Weights of a small transformer language model: MLP 320 SwiGLU, vocabulary 5033.
Each number is 500 + 50 x the weight over its row's rms, rounded and kept within 0 to 999. Layers, rows and columns count from 0. Numbers have three digits each. The size before them is the row's rms in percent of the matrix's.

# layer 5 MLP up, 320x160, rms 0.0724, rows 308-319, columns 0-79
099:544554560609514466424459523492506496488460481549522558483555497528557473517388576445501522591459545483501497481511533528449496554572421506469476544422563528491446353535504539595527536523500465518578572505471409505474462527515497506549426564
096:497560543427489501411546387460470467446537443474544478427466578534554533496502502501581616459490487591602533443486543557468481443563412579480381498471491505545455535435552541553562519481392520508474519449431464475511512452524559416469576593
100:526490462513526489425540541516465509515517447523467560524528493533513510503424636458585486430391460441617368451539500525436546483568398534493526449509440515449582460548484503560485372567547524472520527504478580390486543511487420461493530547
095:401562531489504624545572465512523472509532500401584457603454540549486580523474456496472467509527507484512457455481533541572504491501432417522452468575448488545593478579484490451387481493450407502525494483472466560565524535508486468450504546
106:498473531509508487594458537545545476458663490495546458527497566564462512485512509539470453454411474502509536499501452581534384547474480513555466485381541412548501472472438499501568469572518446515449455395467565549511416433505478447451510444
103:502482507438411539523549529507521586484589550485487484494450591511569482399468486459465510454537531490472486478512530476470495524424524472472562434474477541525417507441499475445566487517402569442546500551414493530503483522494620489451516426
103:506477515493509560449460628541563522534588434561461477482469523471589518492431423528551526584581454495471498488485498490464494520468499415377443533568496436535481488536484520496533455548454593565528418555493410510430441458525487491484632498
099:460439532462427555468491576405573427574516566559454405569486582492474514494484487608531472462504491465496620481604545560498498462585531541489486454472503480493404442522393502511449476500415456475527417431472431500580525528560452585518545488
099:603621483617556528483536582516524536517402463496498562449498476514477476445392476524505551468472492547523484506458564531480495486565557581537542428527525531484586492559548601485485473487488452473526482417514463435455488576415516505456530478
089:601489479567535493521500476450590523471564481502564518549530431498518447545462493574507564473619574493470507519424480462546460618572522527563475494569545486462528498470479503512609506509570443482498517507509491418427500502435564490512529495
097:565597401486562550491416517448496501502486598573606465520508508450454543490627531372469428483486514426643514495541469545466524469469459502476475509460395513444443541480451477550463478571514496498504430545558453580553528416525553459413496500
105:535558533507470553487579466421567370444470455548569526562428502533458505482517484508524404465511491494569543477454482576487483616478477552445543557576500456469513516549482460508540538489515599462440510508559488653517563571451470461478484452
# layer 5 MLP down (transposed), 320x160, rms 0.0683, rows 308-319, columns 0-79
087:583418510477458541489460495489481522471509549550532467483481445515453478440499456515509433527604441527486533549466562552594496488472504596566556575462473686428533618459565493538515475507516510531478444537458404545531465474572602491521481518
099:562435501520518559499492580408484576477506431479581517469589514530517563538407440472578573486594543487581529490473511475397523548498465517406527591502524446471460557448453505449597407465408442582500507432432510536548546470517492469541530562
100:548553487466502567492476561563515396516567513476450545529579523578552476455418503505462518550502447475530395510591453505470505487448529430511540506526462588493544510553539425540435426490548488542464503534389480455512482600497414490446514544
095:465462548594534485455497525501509533545489518391483476441429508502563466566511492519505510512522456539548530583409546463419507572516448400504507496517509546424332471448509487571581388533478447499552473450586519486525449497488553477553425535
111:509555450433529506444505455421551537430611485545471536511497517424539491560458549424472451466537452515501478493519463551437443484408606470471533565467472540527532477494482407521513487460478523383524491516474577558529477455466576543476427492
110:476477494435526587397492433470534547361553535472429608537528421549481463521406555477535475509538529447478531472478467450538543561423570421514507463502487552577421524569494560498430474436489489497494465558501555455540489523541547516617473489
100:567567434431490553568530503499472448559555466523465512425492589413494543479482542532505592547469521471463454469492481454420462498512422479546458492475546517487407480479510443476523527526489489485519460480397491553516464470523438474531508528
094:521470582420491478518503435468541552572435622518542422548521499456471516506567536543482465564458487516518560449557517513529492471516531569475510504402437454475515571555469532526490461512455613528488502452495452576439545551546542419423541560
095:510467484489411550571493535576475450559526568476482481435521502497541526524414521573523409519573477447467499578420602521470491509489490442497483559485432569434489438488501537598467504555497431484526558548474500443489547581503497558482492499
094:506428540542547472603514423485494473520511500515579614483367441509524511474418512534497457478556485478513575540499522505548513463523482459545408518531592541590485459559470582468536479525511441464476505464496539552420552447413547469411531514
097:460536572547482429506506467425521548472512457425479528526390502358472443557489507406530515455555531430507527540584438485432452467506533465545564450541550509504497533447441410550454619524422490540576550560538525547494455433566572499476464504
101:376439514446489351535572540453537555458461479475471441496468484442487512436490502446538524526485522472495418380533486552496543520396472570512456504540462478509499408527473546527447565441394528437520481506538576463501462583492493513513548480
# layer 5 MLP gate, 320x160, rms 0.073, rows 309-319, columns 0-79
096:439489553510433516578588435518473507470451464424567507474455412531493405519477559465452614528503513431510493555593442440501381543440550461578459562518395575449499489520523564488457501532554657478478518492560444571462549529439445524423491463
092:449503489511513494477572467445434591498454516531431505600584486489495504479493486468447579529534557561476475527399531461493514442527499527553596555526568506574362551518528565514581538478534606555533552491611490552480571515472511588452596620
097:541529535474514414517439453573499517458527495482517488484606492576508538478513592538545497507441486457526454553622487475460489463465532633469541454456564506533479471426425513445512419435543509461512358536464496501505564513516486519579429475
113:515447514583453451529456560524415439389505405549515487512568474489525585482543454464539604523533537483433534476469462498442567506488484434502438459480598457481434541422410537549476467525553527531522388494475520496509548507477439488449478529
100:490547527506495494535467456544487546447506512534509496493484504577492456514472499471493479488524556481432574503559520410423476522521597486493527428513468552579397564492521546458524449505490476500557530476471511499556465553582470466584507531
113:538528463459511511517574434580530561473507494500435452492526440395444586594488633468513484614495538459428506430568494482570466426560485450515472603551501520513452489532561506549478544505479483519451527516424444502404493467549452476488547502
097:473554555497463538653534455521518497474455478563480528579599517453605432503440523486536442565532456486447424570513488598532457584429554506537438517491520484484402533448618544463558465497519508477432511505536497562483484596466502514512496553
093:443504491582603513494471416528475515553457589495478515599569518480575513401545559524510538395590499534495471540469421506559484554424528496533410479501525447515521561515542475438497514452544524455518374501473488603546423460499495472500516538
085:440462505466434429599510515451431402552412459482535599445479392477401557449444465444405441462400471505486526445577483540535516412476477506490524424421431537469400486441491617484530504527483437579486505485474489542506497508556549465446491497
096:394483484548463591569458457555499576485547445497389488430531547523651405530550505419559518507523557470474593488587452489467473538550485437558503523502465524448445580477508492484513526474486538519471491514498502575595569487477533471553410511
097:519479477583570497445460458546595571600428403460463490543558481460463427524497484469449516455559530578509489532507499475485552406466494408552504505517441473456481589455464417493555473514583442451458541492490495409471418398498448515533526445